Weights of a small GPT-style language model, trained from scratch on English Wikipedia: 19.6M parameters, a variant of Adam for these matrices.
Each number is 500 + 25 x the weight over its row's rms, rounded and kept within 0 to 999. Layers, rows and columns count from 0. Numbers have three digits each. The size before them is the row's rms in percent of the matrix's.

# up: layer 4 MLP up, 704x256, rms 0.0648, rows 462-528, columns 0-63
# down: layer 4 MLP down (transposed), 704x256, rms 0.0637, rows 462-528, columns 0-63
# gate: layer 4 MLP gate, 704x256, rms 0.0706, rows 463-528, columns 0-63
up462 099:523512504510524499485523523480530514487512471534509493534519493492463482504531540519522477498485486534474486541525514489469534490504501509500499529479496525493480526505513491500512499504531510
down462 105:481521517498490536501498489527497523514501456535508495491497521453491471501518499503482511488502506483532515513483500549480515510484474495519502539518480516534506523504487479484481485493543492
gate463 104:533502478500496513487537438501492486570513512528505520541485501518487556484473510484530486491470529508475527486476501474491518486487542484521496531494459537485493477529506496486500497535514523
up463 104:499535494502504444525547452506496528516538502519476516518484528519463497526482478525530465477454466488561530487511534483443535488460538524534477516491500513497539483504449520481495499486500490
down463 104:471495511533562506505517498499492519512549475522523504521551538493493460552475442497485485555503467512551502502492533500498505444477535456536503548516514498504495541510503519536466491525496479
gate464 104:480493510518488516507486538496527483489474487517485563523530498501493501484477531485509495480531484497522473512512474475499478504513488498510492507491515531503480502479501523543452504500495517
up464 099:483467536485499499523458525477490495472489481524479488511521541484486512504485498455526465529496529515478520485491480474502489483519525522509539473551518488500494469551523517486479529495431505
down464 103:479534497513532535495526443502486544491527477535510460501497470506477485518523470498502458531448532482497516495483509509490479523468513521510520498503481516535488478507487513481549500488511497
gate465 106:495525477508467495527502497506514498488441521465506486522560482498479515477488517456521511484468533540508513470487465517531433563488498454512513529456456502534481495468479482476454467496514487
up465 103:513496519544488543504540518464492489460505502492508528517480531518481479497504497480494489519507537486532546528545475491484518535544528502502502470555491488503458504420526499507515508510471496
down465 107:480545500480545490492491485537507483468475485462489496481564486537513523511503502485510522499467505499499543478457473492526456503463502483502503493477496509501490509457535492473448480501504520
gate466 101:529523501515479495534487494469485492515522483502540470547514534508501505513518483495524528467528507503480496504515458480514517540510557493523566539510499499500533471516509511524524469509499500
up466 098:478476508506511532485465507547559500486514540469519433516502489522512490505516488490494493528505458514523508496476482530530462516492476511503496509483513535500498476492550525551500510492481520
down466 099:502518477506493468470532494487492527486514486512493494440517484497503489501501508505480479506473497519493493480498497461485518513499500495490508451511495453546469510509493482449466551507549472
gate467 107:520503515485497510489498529558469483492480513475461539505474471490504500507533489493530509487509483492547533518520548449514531493540522470467529477478441530529497498530538466508487525510527560
up467 105:474485469509512532530492498488484481476519485493531480498473499478515520465533501517482500529518489549446492528465518571488482515470507481522496509547504480538457539487523486497461541490503531
down467 104:497514503492514497509461509498524533472487457516535485524452501489503491491497482517504499526458484533462498507498506536511490547496484528504497491545520511501487534531498533457496496512486531
gate468 102:531523555500525466444491529519475494487481484511489542560525521491476535493486493515520501462513512542471480480502530491508490527517525529488568488502515464473491536521486530501513516521547443
up468 100:474519466445497523483502507511459448500486497496474502483508490512532514502521501498486496520479495432515503525463523515448486455486460503489478487491471498477452458487493481517497496513482500
down468 101:448478495480486516440449518479479470461489524465506560481570527516536527502469492534518498532504493479519545466485523536493507524501508512499546454530493457491488517477494496476525548507483514
gate469 101:472517526539500515477533489555481496492495484482504510490493515528446519511504476473495485525473534547450503484517485508487492493465509503501481508498441451506504496565450509468518529464489477
up469 097:506465470494507510471475491491495481511537485534495491535452510498451501509444487503553503488483526491446502478466545498535503512487522503464492491487521440515514481494462512490492481490514467
down469 095:494501515492504504492508502482481511468475511448534531482497513488518487482518459478451485509494511466555528493561525518485509480523504481465465510540560517477496498499505466510505491486511478
gate470 098:509512502499497461475570511485493463514479453490503491520454481534495523526506535532547475500514521515505504500518509494507470534513463502457483492494530465501485498474490515457491523479511528
up470 100:510518466483496479494508503415513499517511463508482519525472493504519519491503499554432497494510469509511494519493488517467528534491513465495537489491518477510553510469504471517481502509478466
down470 102:511568512484523490513558501452490504506496502482492486508481499520524536511498560527459484456497484508519523515511483557529558502543445505485514484484515454465509530525502477523470498516489513
gate471 095:524534481489490496471488484517532478520514521494509515472481473493473515515461513460518471502492487470512509510534484489525509482490480500477515515481496485494458500555468495489517534499550560
up471 100:495441525512524484459518528489481515501547503491515508504491506537495492479506526488462501506493547483509535518501527535559546516546505502459501497513505498493477511490516488525494504510491488
down471 100:503512498469502475461502525518514529474517518509490538511479518541488491500490522477490500485520540481464528491539495495527488481506491508449502539491551494537518484480503470507469570508535529
gate472 091:516469488486484500498526483525499492487551481443511477477485437484486527527526533536506493521491479493489466518528435505521485512525467481479506524559508486502525499567462515438521486485505477
up472 098:510485520505527506573477524513493459482491486522498539480517533482506499483469484509509492469531507489474464502481530495450508505490493472480504533522526523510481534510495515506493492500465487
down472 099:519500478436529499510498484497525504488522488510481525519513509478495520494469494525499503456508544513494483502481462490511511515489515467474489535495530489538503516477483520502476482479465569
gate473 103:481479524474461512500532468466516502515525491484497538528500460535497499500527469508509525506513476513489521494551506488506510489506520506472531513539476491466448502509496490515483522522528528
up473 097:488494514498515507480557477481479474531499496491498483458507494463509482487491487526522521455505500479487484467483543503473494523515495472486535519500499476480520503532448500512566543456526458
down473 097:473506511522483484483479522526453494491504523454523487514497507494484492521508475521526477470532516546503493483480496513497493518505510464507501483488543495527461487508441493463562484506526506
gate474 099:501492501508516526482508511484486550535524450458520506492517527518506532506513505515516499503541549478477495520478511519445468558528486499508541502499499515545493446524472463509561502508483502
up474 101:499456528482557534525538536496532513498491502481498496499546532553512478490490485490552491537499544463437505515495491562462481495533452459448503483450469525528502435485510506525511502462482520
down474 095:479510482495516518531504499526447497516481515475492506545512493474515483503527460497468541446498458516522502509499505487522511497443531515538489516513537484527544528483509448461496498459493462
gate475 091:473457483509485480469516520500492532543514528499495501499543462506487522522482499502524500520508476499479457518454474548498475510477520507462472492484481456495497482497492506487541478504515499
up475 092:511479481488507537514479487515498502510480510568499479533505485514464459545524560499465542496502492501501465505449493499469485502469540473510487482495498500558515537481472523494481508469476475
down475 095:483528501507516489495498510489508492457534462467487525487532536467532496494507536506462498496503528458502506489495518469509490509507475469504523491493504464510524489511520528524460559486481506
gate476 087:502477448510511536485509511526539501523515471502517495535499478505520492521513505487472518491504521527533461473482523484477489499510466453495514473486535468501509527490484509522509449481502506
up476 093:558481497469549482497540499529488491519510510499491467522503510510454509518489499445469553503463448528501490506565524541501492479498511463499500468512484526465470501526486509451482518490513482
down476 091:496488485500516502513536480491471514533487521508514531540525502514473494508509492512454571543504481523502506513522474506531458523517493477542518461494524487504459503480501545494483499521492487
gate477 100:522488507503537508534511502498508491483546496466509552533515553513465490537486521526523485472518486514529523486499448488530501516491502513488508510546480485503471489488531538480453488556508504
up477 102:499518500530547548455538490450506514485540511507535539520503498506498507482480508499500469495486485478503521529489526506516541501487539494473513546545485463502513527485481466506472499493500482
down477 101:484521489513529506485509512456487473472541509472526504497494514507495488523550493471455539474507455479528492499508489478519505504516518488507510515540546521488514474500490515516488452507503523
gate478 094:544496526482529546535492507508471493521497501513493458492513498519457533454489504494500487530521521516496466497481530455526469508467533509511474526515491504527535494536468497502507466494490468
up478 096:531467502520540532489501499447481503482466459529503503537519479530521499447503556518491469539469508488517488494521461458481488472474524566497492521528539545566476529462451493519479510500528501
down478 099:492483524477512468484462455480529483513579536496501529479499511485500508537525458497486477460491485464526521482479496510484537516494489463517544489485474474517517470555520501509498467504496504
gate479 108:569505493535547508463497477483512501499500487514491554524503456527477512550487486471542491487525483484485483510467475531505480484502545548488559478512509500524496531511477534451513518516516484
up479 106:556511442502520496510477488503525516502515540538516524528489494487512491533530490479465530533532472478505496608467515519555528535517499503526471515492478508524517518508513497485530489492485484
down479 107:463534440498487500492446493502510482513496468508562458549421505522519492476509540511460489479507501502480508513561509512517528480523491467504486552500509534481517535519527462480491453480504519
gate480 091:509447507498522496522478526495515577488501557499488485541478521503489495493443530469492491520473487490468481483456474545496489541464521498499520449447505508503493508478471471478450523473517496
up480 094:499541496490506512455564459516494496480483475482474507502510548495528488515463507468496490510497510482510482497499486499495527536495482485478490496520511460489501505509522508504470498511530461
down480 095:469456504524500467515445554499504510525516507523481517467508507529507480504525502487500485500531519488460489538491505502524504511484548492521508497516512549510494500498489502569506484473495512
gate481 097:486463475487487512523529537465477501495545525471467481472505499478533521512562491457521468523505482480481464487494487556458486539497485474518549479491492502531495500500550501481461483513527497
up481 101:515533485498503457498447511496522528476497510527496500531477443500526486514507518526536517502537470479502520493483523507484507474463529490484522528508495510472459508482527513490508503512494496
down481 099:487513515501502482497516529432473481495535497493508495505507498484544525508524490479508516548477490474495499523520489512499519505555460501505541458505497503533482509468517492487473491491510503
gate482 100:542495503495473551506471494475530520498552492487533500525496472520535530517469499501507526484492528500499502529468541508513499519487493471505487547497466493486439552559525505515504506514500514
up482 098:515509499532508528506539536509489513477490445495509489457489517502518479539475499474518478480503541481538489510508503513509459503509502473506500495545519461467523434482477493498503490472518464
down482 102:513493478519502487516504534512493469498538474499510502453522515500511479519458471529485515507531467503543519516476534518535508511481524497510477465491516510527477467519518515532517520501490529
gate483 099:488557556489538521480490449475471530501520451529485505513507480526465499525488538527519510488519492504488485480462501490494505495477502506522524478462456481481505503454483505467487523500531476
up483 093:515520522502494500554490498495490450515495537534462490511496466528533502505538494508481498527509470519498492545495469529495524518470499498479500480482497537475493540481504461507521524480506509
down483 096:498496468484475480507510435503477452501489494511505500502511499497546506491538550526478446527487457455494516550528506497459533518503493502509514492522480506486516504477514496537526513538456494
gate484 107:506465517540486531487506495530482468513505516502435528523493510485495507490514456485487464508495510513500554495483483502498531473511526516454505452530480517498468495449487438482522551532492476
up484 106:483505510530531514521461493486485510487502473497519521530507553544424497542525498510507475510478480472545499522534520529478501457477533465500531491490517470519511519531511529477508535518548542
down484 106:530501472537505471456496469519467474506524521540528541516525516470485518523542499507493490529519477468487517496505462508486487517522513512488503482517498564519472527559507518497558534525440486
gate485 098:468498513508475544497436527512479548501494496486446544505465502478487501470530473500505500504479518482501505501499483517516508503505489509504505538472471510500470492500475494483475527527504495
up485 096:490470475520510502547491550459518566505514464489467510497509517492523533533526534488512501517490493520494546511517498452487486512570524461499515460467518500492513512483518536470512524489471489
down485 102:477487514489491516480469486474470490497498459470449529482541479506553482484494478542514497495524491513480488516484493532482433518503491507473526500482504506527505505513480516432522494482478472
gate486 102:450501555527496522467526544502524530495492515505547558536514519476492495485471519519479507495523515474500526464476489520501510527445498473510493507481528503483485484509506513541483511514493509
up486 100:518537457450483470497502522495521513525455498535454498492480476482481499517514454480495482484504486510476513529475518495497539479535557519503477481447495515514508469504514499488477447487480496
down486 096:525512463510470524476496482522515469489496473475479541494480465468521537530474491511509514477469512509501500473472473490475510484555514484564491493507519502472507540505520459548470505483501526
gate487 103:491512507550516507568514471501529505521479531469488475539501540493489549493510474506503504473486467500474491474526497449498500530438531517468475514557501532480465492492460499489475503536493498
up487 103:538503509502478510477508509491503487496478505502483473459512514484498484452479467488536520493500528510494492509522480461499503501498534474453493503549540522488518488562500525520489430503531495
down487 102:519480511536509484538532478495523482501505503513523512563496495508520498516506545465505441473502473504494486522509563503514520500480439510549477480468425494541506495499475468484498565508508489
gate488 097:484506488481470492460488502481504514534511512522459509538481489492488528498497481494514508554511504482511557490551548462501589482511483458500544490479506508498469493482532433504499489528499454
up488 101:485535497476488517522525489510500514480479468530502487490513514528515498505524506519468493485493491468451471529479506513505464564490512509488549465453487490467463504479518524477526503502490484
down488 101:483494514492521498499471533515537529497508484499519519526513451517503537495511478534484546491462486491476544449495468446526533529520521587505535478527503531475478528502505496511485523501540511
gate489 098:496483499519447480529489510470519483461549476490476521485507518530514498492521451517540495478530507515533499484521480497467499554493463506502536524522525515488498528507487546500501472511483535
up489 094:537516483503481501494470525502512503517482494509496476510525497484511514553500502482546505512543488476511519484460479533512509501493450502487543488438518479526536526527517518474488468502504541
down489 098:490463489518522493518508509496532489471480531498503542487485530503476519529468481503498481479491466490476485461501512433522484541498512513571493508504506547531480514486493521538509523514512472
gate490 104:516525472520483505507499519465503491477529506482485480477497453467495508508473484529490492483500490502525492495483504531480489508549499473483527503515460513511483494509511491491533507524501534
up490 101:530496504488508562505510532480525514493478474501499488524455488490475512497467476487509524513499509509493522459491471523466504542505513502470525532490464529501529530485477527492537505498491479
down490 102:481516512480489496481520506483519504560471471514536490499544519496469522503494501500544506488474510511473460481499494497512540516465497486460512517476481495487555515482470511515483457472472497
gate491 105:473490479481486520487477481478501490458486527453495512503461491473495507517528490534499494495509461484516542498482457539477496494493509505462490472484485488530503543508483502479503527529459479
up491 100:505486497491520493480546475502466492517467524490528482508497515498496477495502543527504506512462507491569458440528470482468544459501462481461483457487519493461517513525455517480503510493512459
down491 107:518540494496494528515480486468493488439526504493510511510487535477534507483499476521528475494508518531475520530525515508502437483538543537480547489565521504511501495464522506530543442518503481
gate492 101:538508484545502540509538509460509502534545462486486518488496530452507522476491514461513489507597507534504494494481448447502499501510481491445534485525522519519502500469504520480503523520541487
up492 101:519504491493479473493503534518474505509473444548548489515481526490519491519513493485552489476522498503493516522517459452502511510507494538460518512475511511496498472497512496484500492504540482
down492 105:510486498540457429484495552509450490497471525491497503510479506486497500445517482439483528520502492501481519516514492499479549525541495500505525530494516515462522497532493503586489486484523490
gate493 089:471487524479503478459519516530479553482518467520476523517485467505524488492527485508491474536517489502488544491461498495489495513513516485531496516497501493507481505462562488516502524521511519
up493 098:571483477498483470523515460504509434471526531466482472512553513529481529536507506561522533493493510519573515495512559522525499489486473536514485512486536505476494510495447463468494487504482547
down493 089:532441493456480489524499474475502497468507513478483528464532498530445528476454495496493509500503534460518497479546512498481503513518480494534523508486544505507429525497511516449476494488504507
gate494 094:499522539525482514522489457521495525522512496460501534487509467505499494503491533527462540517509514507529497493473479525484495519473500470529484463488481500509487519523460479500499529544472500
up494 097:480515462475517516486486506514529506487514500480480499551538470496450481479501522449449510481481516458539502507516475503506519488517511484475521475498506506515456487474486503521508522487466475
down494 097:485508503504526536474475505468486473497469492502521533518492531529538490497486508494518483508473548535498477517502512475519473477478518477501517494536497408474459528491487494509514473473540532
gate495 093:520481490426489488427453530500552520446463482533495483507485531515494528552475545524539527512508465500494466494486503519497464525454505480493527487458519516498523464506526497469508510485488517
up495 096:477518503450506481510469506476529483516489468466527528491524491495491510467537499467492490494513476475455475510479465511462493479494549534485518522538537490490524488502517512482538556482540519
down495 099:506507528540462544506469506582487504523543480512499487497486508472473471535512492492482495507501532501513513530505511503487505460477483481513458489533457508516503517467485509502499487490490481
gate496 096:508512519497441502463477522517507527474504531466505480517484449489507526481549521500505487494501486513504523511455455486499548511502499509450514463494483506536514490511522487516494531528515526
up496 101:489493517483488516506519529548511482527526514526470499477533476485469483539538451497501509476515487511481474526502539544511499519510477509495532499537479553477511500492497464498498551474496469
down496 101:513484500499525512501499503511450483535486545510506458482480461466508493500475523516508510500494481490492515523539536498509488484507496507518487498506488519502520534482537460479504534475536544
gate497 101:449466515537507499512491536524512525483543531471474502488507494499478504526507481481480493497512481516528562484515497502491539491495488474485524504508467518551458510527481472502465511518504462
up497 098:490467518505501521523462527449557456551490497463480501494499483511495489508493506463494512492475506518467516528518445485506495541493491538489498484475537495498501474537502505487507532483525516
down497 103:511499526495489508500474502483447503459513484508458479486522546512521548454499482480517529501468474483505487462515475518459477505529538479487481495478539497446452489438460503510511490496471496
gate498 098:483519512467507504471483495514511481545450455477472537465479481500505543505473490483512490462517522513523559464451533500484508494471538506474496544446475449507502559533542503496493512546523479
up498 106:429464512504504472519500499466477541485499527529534531463536561496489448509512506546494523478493505481486505503439515519464440474458492510498430497472504519485493485486510508472493510503528482
down498 108:511473537545491513501516518492494505498521514514507493538500530518472461517505513513513517521489478503466451509518476497505519527484491493529481451555511531468487482493504493488479503496513493
gate499 095:472518465486559485498519547476469470502511472505464519500497490521522540493502530526523470475534533490507503566496486505498477517507517478531510481477507494535508495473451475461503488528541484
up499 093:478500496494455512457492512541435547489505549506504502493497450488459520493457542492528502484505524519531478494473515515505477511509486476495541506500486500449478528525496462464469525499483506
down499 091:503514400455529487484519538491441493489483487479488517536489494533465512475505513544512472468502499508511480531517504509498512519476502478518519484491503502501527493470472485477525461517456470
gate500 097:521520504529469521506505491505497485483524482530509559547479520491522483486510504522512489499513502426494551524545493473533461484502511508477485512508466511525497498424507493491506528525521458
up500 099:455443510507491452507503520489478453522479452511488528531523492491493504493505529503481509508495517489531506477499494483480462540468467542537490524518475465472442519530511495482481539524509495
down500 101:505504476501445521540515526499471505477491466538452524505523524476528523524524511541511516491547495443503500515482531473503460507515518521408471501538456521489498520490502552488494520468521492
gate501 110:533523527506534515466509489462464458535507480502472543462515476547445512511458550518525509485508509505512501502516527540496480544523528501517526487477466477530495473494462463482543550524487479
up501 110:449523501513507517493473482474527509488514480485496503554503482519506466491492489486508491517519491464522484532538477462499493520469465503553504530468497494487523466465486489485454512495476522
down501 106:485519531530491516513492506503505495504495507522478522536498510496518526512524484456506481483486487424473495483503503471493508523483490483556526520453501513502533479518509481517519489472487496
gate502 096:486494481500498492551495497458499574485513524529462518487538518488485501534505504522486552499508457502504472492476474522479490515474502482527432501466455517550527523517447542490521493546519493
up502 100:506495497506480523480541514483505522516539505482453509512502513516492506541510505480483481501509562487478489502487491490503508503490482551529507461525548498494523473485488462514498470511525489
down502 100:513501543482486486517511496530472462484449495503552487471485480522525509496485520514560525483494475519537507493526496519542477490511542456452479532466474486525500538513471533480528503477445497
gate503 101:537474462510510490504534558510503485478538499465525488491485498459485502491495461504500513451500513529533508518472521493502507561511500511516480548508429515505496516500578526499492492533492523
up503 102:567462509474503500486497510499511536503513511513517493561502494504497494524485534529523521459463452500504474476461575497486546489535506556554517484491497486510502495487507489505524513507501506
down503 104:480531467521482485476508473506477487545519496452522474539450511464452477504479525523553494497530538522515536476475492508521475478500479475513501500499441463448504520497474494492496551509503516
gate504 091:525537496476552518493510505451487491530555480506547529536495463529479505496491453467510485472488490515520473491514513545493499545493510484531477497529463517536507517489412541490464492511530459
up504 093:477503472499501508469479546490520463514505529502512463488519508485498500502498515519490525474531529512477461529484506471483467505496497554499478504507544505518479493503468520502504450523508505
down504 093:476494485466477526534499512532547533506512526488438527483468497479540511476494515512460452490488476476518562474511472461485519525494521486457517522502503491491476495470544504513458502461502548
gate505 099:485503496536509526509502489522518495532497500531515493530470558495480478511445506482483490463493559509481515482449465486495502569494489525542453502531494481500510459476472495489512490553507506
up505 108:540440450501530475476474531458502493496513484478486527477507490512481503513522598456509509527462517493538485487491499515457488521487471472502516493471519519527501485504521499507491500489506552
down505 107:514479456482531500535507511492465501501462497471521525486502467486473522469550511529492501548466503525499494517521455494521505473501520528499503512499528505480465527466535513524519502489508474
gate506 161:530509522528477494470516487512509502551502493472469544477495475498495568489461479494562494461543549490475499480500472518491497540494502467459545529485472494516481503512511534492501506580504481
up506 133:475530465482443513507507466491476508500523456548506483496513495495497490526503524514507530497506450494497486527515485481510470493508510528529489507497508547466494546503484489485491509471496490
down506 099:513522487504496499482503487510518509507491479500509496510484507501509496506499494503525541516516478518494477507503496505504510506489489518509511482527505541488489525509495498466517510519488490
gate507 098:483479536504527480527461504473513529492522494507466511491470510499492480494518487512500493531460514520490488533500509502475468502537518472518444512512507491520468496545507480528522528508484518
up507 098:512491477464479486493479494499482473476505485497465491514530456530484500484514466485484515482487525502503489539511492490497510495548466432482496498506434523494519458512527470504504526508486505
down507 099:492476523467494464517545477495478506498470526525562443548514526444502503510485546496474531478522484515502501424499517469525452472537501505505495506512514506505496496502476514530498538487472509
gate508 098:556520509508516498469480532495547470471480504490532501477500475499509529506523495508500499481495470508449507498526463523528500498480520513494492498507509471501466463509487514540475470523520500
up508 096:463504507469537504481509500473491489520496469484461551498504474479484508520476445501520484502533518464494531498513489481501511496499502525512486493501466534524500495499508502483557515519491486
down508 102:531448501516508459491520496520522509513482477502514489478534505473513549492449520453485454538486481533491491489508531534519459546551491489484509507534509495527501518489524498572479491520549484
gate509 107:513443522483486476485487484495467475517514527500483522505471506495510507520517530506461466512481521519469485496541525521544506549530477490487549487475528514533510505513450539493516512521486507
up509 105:522454505505471499476499455499443459510504462520467509485467486494484543506511523487509505496549506520465496479446532495505506542498544522465509485502472490500477470515487486506542476512479473
down509 094:525448479494487512501471459498500491481534503493482487505469500506499503526524483487487498530523505517493471490554509494464500504525453487499483534495513472530487421513476529432510510501481512
gate510 100:512503502507446500508508451468519497522474518509469532514501523502501556501472499480495509499507506526512533504515500488500509551496499502478546497482479509500462553513511468472507483517521545
up510 105:544521489485534486464455472503541473452542503521512546516530443486526506521484492511523497537465497498462480490504518511508500531481481510511525543496519516480520568538494496526468514516511489
down510 104:535541511475467481482548519499503538509548514483515505505505442478505502478517521526531546483500477471491465489516520488498517534524481536499524489488506471487464556531505504487493500510498502
gate511 109:471513492480524549504510478530550512463450474441485533542495501536484535482495490478549517487521509479507507513506475481482468550516487518435506505492493537556431531494557511491503508532516515
up511 109:523522522536468474518517462452482520534524488494494525480523442527498516519491492473535486460466514549483505486476495488453493496521500494524502496470494498488497572545506508474478455496505530
down511 109:492522543463508482518487434507510473473529484487508510522508505499532502508530484502522515512496521476499512505517464515485496522523526485434507476503480511493502534510502534502458491506532506
gate512 100:521496504473503476487493522491503530544488481515495546501519528492449494510496492506529465505506519531438511489498497499494467494480490547472515486481468545544476558517515506470481519518520521
up512 096:502476515512481557519498512466580492533535485467519502533508515479463524473456472511493501438518536502502528469439483472507474532489471541493491474463500527508471496406487491492473533505525515
down512 092:494509495505480439509501519503511487472463484519529516452532462488503516493507537502503511521463497508492525486503483479490534463523461537492486475476507545522560543529514520507509522454453463
gate513 102:496492479527473506482518475499496496515506483495527530514446499508467508458495454484514500469458570492539508506531500500474440500499484500488490519498509455484489485489470491487519518489521449
up513 104:492501507460490495519494493492507482501541491505490505427484469555488488537483511503460501514494505553484502508523498523495480459495520499504509463453530413504513502514533447506538466504410549
down513 107:472554476471479483507506522508528480513509531512483487531536490494495452474465540538531503535537465540506456510481492482533519506473487502504482468470476540482528514488493502530501526518469527
gate514 107:507521498457509517472497516516485442522510474495496510562525473458526550470515512491520499461498506469508490469502534497511512533489517539438486480516496523504499516541527465508467459523512524
up514 103:486469476490524488499490477522497473510519485512479518481489482535524550465487491519541487534466498489498507503496523468477501450524544478493504438516470446522486499517499490497515463520487501
down514 102:513512489521546508505551512511506510508504505493480508499546522533504524505495515464506521510491473479471501552464506507486482521486496493475525467545487477564521474496514509535447483520548490
gate515 097:482503505476501498492500523538463493530493476507482506476538556517518517478497509526497493522494516523477456492453484505496537501498477466501497497482476502471499529499485477482553529492526515
up515 096:506492504498501488520525513500459501485516450511522481485492519500506500502501498500510521505491499504503475547526466492465543496491531519459508508488497541487501492521555548567539516508551514
down515 097:532498467536506510495550501518488482543491507493457489489537555508501457483493516501478515526477552444463468515503482505529563449466531478518531489529493541481506548495503516468513499511495495
gate516 104:520513528507438485500539466567489517496501467492503484471508480497514537537497448484508492517465486521571486457528471511509484521499507497498493494509483502495479554494542506521532528504514503
up516 100:503474472543500503502501507482486500497506533509486505510484542483500531503517493533500472489498512497494455507480488490534486500534460495507479509489486497479501530504491528470489540492490514
down516 104:457489515523463489512486508518489486488525492504552513526439489519488487525506531501519480506523497460494540507512467507522497473517506514467536485495559478495516515487511504526529489473478488
gate517 104:518549557450482468490486494489507480467486438451478471505480488495499507476472490488521471501510497476478490449518529431487486489543508505519552488495438487517500519513531533521486514513518437
up517 101:517475557479550483506511514519523519501529467481470478520548522529503519530463525476496461506468485499517456480515553476502474486462512470520505483469511493504507485509481501509524488497495470
down517 103:514459453540506499517541569485533538495501483421497519507502521466505480504525511522461496530479459545512515511517519478512530491470542477490464505527529480543490454452490512465498502483501528
gate518 094:512486549487529496509494501508466466478468489539504491472495505495481519468517486523464506443499519510534518485492478463486484477469502513491544491446505487500500520554517496492499471496546519
up518 094:480509494503474494527502499507482533537476492486495489514484522520508434490481523446543517458522546511484509529507517535498516467550491526489455448501479486504460504481524487481485498497522488
down518 098:533489490534526465530509505507471471465468497541508471477543487497516455511519502485438527466509490506513506530477457516478473470511510539454486518512521508502488534553509493558455488488499503
gate519 097:552491512499505527550528520469534514492499488490491502501501566499519523501467505540472458452520488542478493472443513495529454491539529470496489504522498475563457500495522461526535477524517493
up519 104:473452498494476492498514488500516509495486484494506517526503476515451477470510484495472510503486519520500562491501496516496490454491489541561472501518504536506478520522492506480500501512544487
down519 106:484501507507485467478509520507509494541479508539511487446511491503478519443513485463484525518475481485567473552510493471514492489518487533510443453516522518457479556507503500506476465501517501
gate520 103:522463493489480520492473541449492536502471491453522499506515515510530523484484506492520473467473499519517493476471501494443462490479495481520462520514534499498475465503445489508511493535478539
up520 094:503545563521564494522530488457514512513472488486512524514496483512476483510490465468526491553500466489535491506496504462501548476492516496491513489509543524500504540473506484492505525534456518
down520 099:512488497495490496547478521491485520474520501451462511465507497535472498463445479518447490473463508493504506454479491479522481512477453499520508524488481493489468455496482454524484481459497446
gate521 096:492516522474500502496512454527495514484563478493496490524472531510496521501513501516503504460529495546511495475498519500469527550492521500481505468481514478484500535516508504461485512538466516
up521 096:510539447512538532527494525504467496517483499525529551479526508481475490521491470456485499487484519479485494530478523488505470505496479485528496487529511484503446494485528531467522501527496483
down521 100:486508450486506496521506498502510540506462502485470489477546483488503454512487438491493523489493530507537477549464489486503489524524478493498460453515495487507445458501525531466531495491498526
gate522 100:541475495499497531508466519494518514519501484529492485511489459501517536513514510502445468490488466571462480517537521463454489512461485507515522492463494472504501546500548535513503500497491433
up522 097:525530486513494476496515536535515496467521469508470471489527441524462515495528511514502520460553483520476511511488535443487528469516521501498502481448467505507531511534527555512501491497508481
down522 100:473494482503532486510494496517511494494560527543463502497492524493507534521513495522506548495469512510523486489483486492471495474455470463466487471450507485526456503514496481550509515504497491
gate523 100:527509507502544481500522552489557500507509500515498513530526477530507500499514552544515491472476516468468494532520490482518500512462495507476488481500514551480503507486474497534487501513533551
up523 102:535509525507533522518486496459525505536521474534491535491522516502497507483535486526470475544558532479497491513536495531504485536470505476494504511517526504525487498464469520540507539505490507
down523 086:493491481491505475483484484501501500506496484505516488466501483461500513502466487488502520531520460528529526502492492469464513475530494535510464501502495466550483502487526538433486520492487476
gate524 104:529512495486487516498492487486531535491482499480518496482508497513504547462523475474510519526502463489511487484471476459481476545498485500474519480529458528480526447507486473483527475501456528
up524 103:513516480498474506477522490479472526529451507508498488489471495494499491505458550520441506500485486501440505520506484501532533529495495494498523481510499473490509506482523546490523481488538492
down524 104:489557546499497495530498505510487498496515497525476462475494521507537542503507486508520540549535472444569532528528490490481496488506498459508549519507501524493499491477488448490487517499456545
gate525 100:520471515520568490470497469483515496505509458526513509498485479487486517497474497534507482454465527517497499449564519518474500510459536491520508508512504478511511520499493487451495532504553510
up525 110:499519537500493472479508474527476472508496516475497458546465474523525500513477552512548516494531478476512530495528499481480510494486502495485520491502525487488514545489503511454494488513520497
down525 097:487470504527503466492494485498514494485505504507527496526492504493507507522510503498491506475495481455496479489547531557486512538479529485500503489505500507476537503499485554430485499484494500
gate526 105:467484492522460496505483496528493496522498512482564488494467477472502498505509499535471474487495505535458506479493513502533526479555478485529493540494477494501509481518499481482514503543505484
up526 100:497493542524513484518504493491496561528501503514503487489494514502531528516484486476520489497483480488515458497481487511488546452502537492505466494551525464455504538497512480489537497476474476
down526 103:531468473438468488491483512482516519486510476530445531486547495497504529518436547514447591499524501503485502538495496503478475559475498505455531477488504485525500491505504495458484540542504534
gate527 089:482491523468487520491500505514544428551540520539514486526489469494473555434477535512522476472494466489480507502484492493495499484480499521515514487510471509457504501563489484494514507519488528
up527 091:491508504459486510452480491556488520467398469501479466516566444536506523449472466510496490509525501449500504494526489483517519496533481500521531528495483533499491525490493482514536542484503503
down527 092:502515501516519487511524476498488512529487498519489530471483478473473495516477500566467487486524507507513498492492489530453494440507517502500513537500500495525518509469497518478509506467511515
gate528 100:493533530493515525525520483536498481577498454488472519515505485478482516511493525492518521492498520504481523495512506475525526517497515473504492528531467526478528482493497525524507523532508477
up528 093:489467493544525522496469523481506510495530512478477488484543526518509514473516488469497497535486439442499470491492490470483515469470523528478480479498472426550459475505536491504494489489518530
down528 094:472521512508495537507491510509491528500467491473436484478537464519508492456555483491496519444451484508505500532477493505512542497533503524476536482516522499494438503499481426520538488500512520